config = dict(
    n_layer=8,
    d_model=768,
    n_head=12,
    n_kv_head=4,
    head_dim=64,
    d_mlp=2048,
    vocab_size=32000,
    activation='swiglu',
    norm='rmsnorm',
    norm_place='pre',
    norm_eps=1e-06,
    positions='rope',
    rope_base=10000.0,
    rope_fraction=1.0,
    qk_norm=False,
    attn_scale=0.125,
    bias='none',
    tie_embeddings=False,
    parallel_block=True,
    init='normal',
    init_std_qkv=0.024,
    init_std_o=0.0,
    init_std_up=0.024,
    init_std_down=0.0,
    optimizer='soap_variant',
    lr=0.00205,
    beta1=0.95,
    beta2=0.95,
    weight_decay=0.13,
    lr_head=0.00561,
    grad_clip=1.0,
    warmup_steps=200,
    schedule='wsd',
    decay_fraction=0.917,
    decay_shape='linear',
    final_lr_fraction=0.1,
    batch_tokens=131072,
    seq_len=1024,
    doc_mask=True,
    train_tokens=599300000,
    steps=4573,
    dataset='wikipedia_en',
)
Each number is 500 + 50 x the weight over its row's rms, rounded and kept within 0 to 999. Layers, rows and columns count from 0. Numbers have three digits each. The size before them is the row's rms in percent of the matrix's.

# layer 5 MLP up, 2048x768, rms 0.0676, rows 1134-1177, columns 528-575
098:481563565304495531554415521527479528504511533522532481600495524513487397532487462504435496511541460526479462524439578484448325502495517492578477
092:519370459472493562391530501476464479412556529567418526515506560523490518498454533591501475515498511441459561556503454577536552544470406535481461
104:451461522510523498506543506480524480416474491438448587534477472527453452503439592511527573532523519519468582496446513556499483502540610523455466
098:455543585470448462501464492523493452428422500501576476532490547512478524538477434554614496503567489518468630545478510406550443540529607569568538
091:553584509481534473569393521520393562559350539522427551569534553573522604500510457470463546507436463482557543505527438526526554422510595458544525
094:502488499468592519396559497485494482538455489567512437446522497474491556538420542460443448544493513505515468525457511501498488492496546465441571
100:394515517600438447565507563462415516564474504521549560568405487547490509570545342457473477506559530561501461535534458472531411505423543510530542
099:393500462464449632532415557453540473529470452528496453514515564472545434540507532494478515460466506555447559475469555495454532494411564497494523
104:523477516503386443452471658507447495447500579488552423415554473545534477574457511570595482621426504593570473459545544565550510471513533470456510
110:554478614544538498571524481574506551538505552485548557487527469481488556508513489485556461529511483544590514446476444519553533488511513490545453
099:534442500481526586524515465513498486552607520521526413467509426503522508580566498545422566527463504527573533414512492535546478482557511453547617
101:570586559451482530494479560565582547563490539551456570461557504499521467461498538439532489525513544543587491456487478592477496542581628458566510
099:473587517513619485476442532587583496519509497541448611370417493496573536507549543556553464560578522525506459469448504626441419539430569500517527
105:448493451482496515456551509511402493475558439574627499449532512551670501525493512415531495436502491486524426485518551451544444471541621572402528
099:392432496457477557573362505419547425492615522555495464511522522418524458512532491491560563502523577441367571588426384441504468529528535507528455
095:516463538468503378480614465421531480430534459455487494470523490470441492508412464505399538406499511588538438582575499510466579491522490396522545
100:538489503516535526429483448392357410375554610523467480462551486578536467540479495519549485484412581482602552551449461500478554477472551453504438
097:476530510472451467543511532527570502479531513510488578607441532442479602530483559457441417458469454582450506559430530525468457488537471465642492
098:492503486469469493542404528421426479547507484536540477507587617441501509508536490414537428457428543475542404424592461492517420551448424480443494
101:461450469508427476466470567555552471519469509484606485488578486423536499491490548471548513527466513440582450434397561560580486456557459544513515
100:499516410413464500449493496516427545501475585485520543451443428486510502394440379577556432578568475475511508500484471543532465543521501428512524
094:523573441383561463539518430457465564573500457450411557474493391537500448570458543525472575490479509603559539323504464459480487428574490560527530
096:477525416567579601475450542522585578546422513416490481552513468545507493526506603531576505517575463492483503503437456508394493434488536480427586
098:526488520498468483429490534574555457470558521500536504552449474394550462396441482452454592477523531445499521508490481522466530497426530504516492
093:490589494521546481500426520583556441452509422449442471516471538487506444451501417468533532428413452498418568542562548536510455461420540474517548
106:504509443601510540453428444563485496420489562573487547525519522547479457450504550557490546622582560595441507393474454450536429565537501585502601
099:571538526538504498474521523584466483532447456482569515609575516535550483505373506469432459464506462515497558541457441504546443436515542490590484
095:467494432524536437458458538514508487494527493519501529513473489499435522483496464471544521471571613482427429487487711509577516472565489587482476
088:565538541483428561466512595514588438634434390518542455498482498433498512544465521477504541556587495442490526523551506489480542445527560576506451
101:493522424562536501511515435468553622422424503480509581481519512472465528543534526522601500541486528487414427491490529491523544475457528465498487
107:467522479456527596441458444535501517465506488375543503404509523499547475556478505493535496466450500508482500487585494505507539554470447548579510
107:576488481526507515493532497512432496416520390530541429572422497496463509613441464483511460561528512500480498600426511540462507546532459600559479
101:549524579504589437457537485532348462459428562417453509488508472524469526545548558543415532490500483496513546520474566505528611414509570490624499
097:506536594551530466450501372544517418542463496418445528465462500491565484473550540494585544527533532517533504521521470504507573468481539493496528
104:478477473465419455441577529451510489486428573479419501553458473499526382484536542531554527411464597624528626418429493564451549473453529511536474
103:486465516578390454467516458458531575501525493470539458498456443445562513493599545542470514446420468477528584400444468516595463497484560416513524
103:562538448438654588429521514534420466459521410561545488464486412479483498465527470500555565511442432494489539518492523464510522499591475447502515
110:586538491562531583476488573466528551488506569551444564446449526435454535552488536446476464496536485533526573531572380486491531524530527457522494
109:460569573488555443471508531556499467534460509534465492449563555434500555549382444473474581464560448435449543470528466596511527661598523526395500
101:473502487493497615418524500486519591473490437479455451615521553487557433467513499457456537484521458505506517466503422566575487484466586502532513
110:458416606569379480476548389494419506505464540491509426511526490505410524532564579567502513534485444441546524574439521566571491531462509558514445
096:534493448487603485487377499416457562506522542470548498559553397415498537579508439592501529557482526538512483479447568527469501518412504547598460
100:524476517503477541529417543437483489462478533463404446606592492544528478512496447444519477447502406499488539449505569546422463495458487510500498
101:428481436462453568553447511500627552509436466524463455450539505466543518455505521513490521604550483477530547444462455486465521453527579437502501
# layer 5 MLP down (transposed), 2048x768, rms 0.065, rows 1134-1177, columns 528-575
104:475540493515542541512465486551522497495502536540467536574427485510529506501540495473498493502563465551489586518472642529479505478481468454580526
090:570510496490455486532653501441498498428531572556483501433439554569478552480503473489405504485528438539584501467532552511529547516532601491555563
102:479523465486466436534544623453547471416544455497454593520493520408393498455513544485494533538504444524482528438467555480505523581446540473568458
106:411497548551483497491485562412543408583601435417445464502469509472458467493467534468523467492499461573442451417502477498626572551470441476461453
095:532531369504427435497471554538484467613399478425442546474492469481463487553481393460484545479527468496472583561482570671509489505525534551519579
103:469509471518557479474467577555567516468521482555415533467506523467478595541508554522544434388423513411451526442525486396496542428476492526463461
105:507435475546540491480459545565482566481416498567514573583614477437549503543470504588517468520612554526491419591388531513542470515541464510435501
102:353507504520428514645341487478471479576483521440512539570560493495469374577515531473466465478546486531453599570563482450488496480538471549516544
100:543491515423586594500527490508449540474509458493579404508431574481527543477502535448514599547503472515545442436596511474485469480537500469538514
105:435425534449446539486458502483490555347465521506440553496545523497570526503569524641481485484465588463423554460450507533475480429586489429456469
097:510526568564469510562484504485418423432519505485521517460531509529501575608540485543508478456591450597522564477527396430477464571497464508473521
102:538512530473492548460486513516497488554499542557498471509491471531533536509494498430470506485490520488515489549478578535459449448502502494517489
104:496508495486582361493528497502482521508545538460573528466463531550497549468530424549578471536542506347495479448469540529499549539536465451572539
107:452471512489472537483494669488502487462560527491588484443558478505487494518537515527467440487524509420457521443527483515621499567533479503567537
101:443481541517488465507455581514486459464540454483452487503541494413536410521495512584442488450492518444387481515497480500435548451570403540416507
096:382525557442471506479517492536585539556438488494423471408527520518438496470528402469477464479452536442524412552474519559546464493575483538465467
102:472482400588556544482529455450467573483476513457404462515459547524449492490513488439526512463331456522498468483414426447470415443516570512519445
095:435576512565530528533500515538425499542425532458427587526498486493570458495518536500501521501549574582582484490496456477521576549428533414507465
104:511416506565495556548457616510497498458581502442539518373544526584473536498468435556477621461489577449492503392464431547403494481488544557514612
102:473383499527607495489526558504489520459533475526456427475563549498473485515426482402517494538459506524484440608480611521535505454530406480505528
103:505499468524481479490499483483470418587442483510517512401424509420537609590494507560538445467490520583481590544484468419521471473415496465554483
100:539470505539523472486462512601557460519537495511369523540612449661416480512538463539439448558480423502495572465456499437535458491471531587521493
096:546516568424592462507505483426487550567572444420566544477465601528510543607453540534421590475479532581542512444405505474402497445471553505521516
102:497474563471494489470547476559564556470464558488543385528568494496549510424529551432597505576462505623451486592485493505415512563549407500513415
099:469486473510554536487525479436515548410511465501512413507553473558575469385451550441486432469512475591414555594591523489575517499449462510474593
099:434465471508405484571433453493524550454511523526449526562520446464506448470521560474528571330487483574531548457470456449495541484576522504512463
099:564591446479535480514542542426585465468542606556585452576474442483506432491436567506480606607461490451495549510529448459502543372461549474474546
100:543606507492609488499495448559571483463521415545503558503448482445532478478413486577509475505579442524493475516475494421436473424486498542615410
093:464546453435622488512410525523523563496531582445449498495539429563493534509529477510427554510553501494444475630609502482453496436499492466464487
098:461499430533549533548387544452448557502577530526481439487517477491502511414498493505482494514440467542491493434519473460514500495512518441485440
098:569452468437420471530569368483583435466532432491477571421511482488601439453514547554578530453537464494533599480588483463416500427548503483522534
102:436413544449470443515414475505494545460615410434518513478469509528560451440557483527531557456443528469467434533529536546456520449589525408588488
102:572573476548525506514529483551486511491421516465507482528530589549470518407546470504392489473437497514438529439436477600498441584427537497612538
088:560509499467472456515515575508503465543544486511531551504417445502506467435536524568525386510407460500467598544552488469533475576546535445537471
100:524400495421490403447543642591516475413529547482466570526475436572477472335458542589469502541607467452505545447458441603505500517444531583492567
100:537453421516567474500579547493564517482473449475447452436448539496544580554530563509560600489490457405515500472438518496450505493566615493559477
098:472545501532504549491512591555497482485572580494556445510575525465452518507484532469494450458535500566479458493480488650506591471535513415536531
109:462422462531527489578496553572535516508532552574525461420490477483471441550532509448431450522516518522499426560472422438471544431471446537517505
108:484433495465465376497549533596498539445536586483520468458489519457564471563487501532517514535451492479532502456479512521494501582540578480503453
098:516540482501521466559543523480547518542549427482450446556557520566554500525498421477553522537493532553422382441539534462449521506520494449416494
107:465524475490464506475550469480452429519427410503464543557524546468522515567474479460510492453588498475397417468545399495410495543549533491529535
100:466554507436489533508471430499542515428566455469471526540412397563586527500536580518523473488467493418513507509475551551550508530539470518565471
096:518509475432563519499463533588517541464526525534542473538544513431479521530453484511486513513533506493509520483597449468419507458474509448507600
102:504411554513438454534390479524503490454468528481514425426583515487509483493541420502420526577565511483520468486524525557518537539415514439518547
# layer 5 MLP gate, 2048x768, rms 0.0657, rows 1135-1178, columns 528-575
096:529535474498412519532520465509506502493432534537578520475408536512524534488470419463529560510489482527491454485529429494507536453557490419595421
104:578603428468495431491508443460504503444419565432545519499523462463513527549522494431507511448394529441605507502555521492503502426577479495468470
103:444504547572503483524544545516496429506439533533463530588471515533482597565555526507552628546606516492536512481386522465593575477469591517438438
092:457539387457521602434505521503546457456534431547625386531594566483569567544485600467527403447494546508570535481473504531449487534532472509480533
094:512559447420498519447464507473543444583543587526484552512591478508534541478515579552457566528397492634472533473512477508560573533423536416439546
109:506504477478432487404517445435472538548489499518475542540471445532496504503492523512480497480474469552485454559502520502498502476509431550429522
104:424452518486423490477450462451542429486459455450459512487499546521494498596531516543475446560458341588464500638501565467489515519506560477530533
099:520522580547419515473333516500475511586419498388430561504486362527439478389492494500567482539452489518545517453502519498462592457500475528488496
109:506449533502521413471501441554564476434516495507471471444464450549504516436427508477465466469530483523521522519475409469501430561627527493432532
095:479543524516542402537479525504501498452574533414462481499553448459378456519484393482551602424493487426560482509469484573426469517438474473554528
102:445547509418535542516506540504479471565554562512440515502429469397523468464445523467549431617565545452379429558520418406362406568491380472410484
109:476567526438511453448525513619489537440537495527466436460451475516518621491496526491481440481539514416501391449452479481467606520514510475613539
105:411556560445449500478524475546549493571603499486583465553512498511582509517502588456503454459567485491496510497491513419520486537569572469477523
099:475431505448491520540456476461716492550554507490550468567483517543478510458523461572452470462471527576491479535441489458433497488449449478552450
091:620566533417486524536491449397568498510527496443441523514497511501531597555585436519549578422428459499424514479409530469497524457594475480510523
100:463517507426444416472529491331436510504470542529511508387474550504571497483505447494522411437437613401522582520448481501489541440462504514445435
093:449509542575484477518504547444513354509478588505501522500490519442545501532583534525567543528460592443491461639394492493451581432463490535445406
096:576417520402513459422407496563476564510549494568490396492458517484486518377410416488440493473423519536569605528427400408529481467501516561538571
110:538599489442438509415477508441504514470523492419534445474466485483551487476428577540396530446420501497510529508457473559487552506418532429510461
103:530540456420427482470448499480511514375544477490506511487366449462522485449540392508471571447515502477493541575486548474534476357408459492522603
097:523521554484339513582501415492591526543551481499555440512504578452450559525475450503498454503379482552426554562450459430466541539407458542444614
096:437452488477461527475422516522482487546428500517547480434482519507467477510443498516546570531570625531555506462514538561524515523408492461518437
098:452444443505523612538423546543482572450588516611444504503499503495458477423559474432515566492528607465454452519500540537499572460560408447551449
097:505479550438540539503521525428493539554532461560475509440534432517568474451549576544497504512473536449467491478484476531451447524443498522508501
107:501556463489542503498393512521533508528441432527479445479483481513545488447450510468477493654520502437524524472461462524470483451562525548520500
101:540510415489531562575470499487543470587530590621539508543477535431609451481486574537559513542461506454443492435514503511494550518456525461469555
095:466479411528541492459467514538528558542512487525514482526433544435411503709500637481596452483530479470426422407509518540537637485635517506494489
091:530437527497515486411588441489509524496512473478484468547551469597522589483448550503513476449522457516552492527476516475501480533510448456451485
095:428532499481521471497641489526503572517476554525465512567556510477514533485479512473555459522472470510513548436644508545575402547579536412455484
111:526521568508529492556453533484488519530547417563408564485474483602503395430527523490523451559565470556437562499450500385565480497477416407522536
112:611551459465558508416448548463466534460544497567460495454551463446506476542534542527505408478468433465555542566594467474421582455413546448557500
103:484543418511525530553403459507479476592465525426507442550599518442407587497532487489484532530456400533478499484423467508499341463513556517484462
090:467418508481539500555450504600461467551482509448463514449551613486526533577608472367483451486566496525528574449464537454472540422408440458567404
100:515460466425504619458528479486459446549536517495497504463530486471451464565524589584454560532598473526507410500378550476441425516524501481456472
099:428427573519512446514421449464507505537623509569530534508456470375454427552456476498570484416540477408573509431499471390618579519562573456467552
098:581585530548508531467400454505559410553526518537590487518528518500444453457553433559551558544500414502618571565471463514512431408570434452513497
111:551430464496431527471479537536497512633525571511497482482433555426457514528418489597492410539465488496465537501467455547511536608485479498449545
117:459368484446457530543555556550497536464513553431517542522560495462524425482472457579488515423523443487404421485449432490548484529558485522553484
100:482512574536465551501451475587517505508483509517545617463433527562525495452558506556512472461427564559411549488530569552458484541489524525540537
102:427563539462489446532569480446530515473567468518508513375456486480515479397419481513447500516405472537526484548490455426545352502539465424486424
099:574451481583581452526517444452404517527465527546479601473454435498514503422553412466472489491547683546626437510411417426544463531451474555447496
090:532464512515512501479483435409347490450659476509481499593511573485555571518554535500455526488514470519437504495523382525470540550545508520489518
101:484444585519559497500471488482535454497558511542447481453545494477599546567460485493495559462535522464554545463524609553418566469498544517533502
098:457491538438489483531518525490489490432559524516494497421445470562465546482426445518482537519539451518447510460496460498488587447434428440477566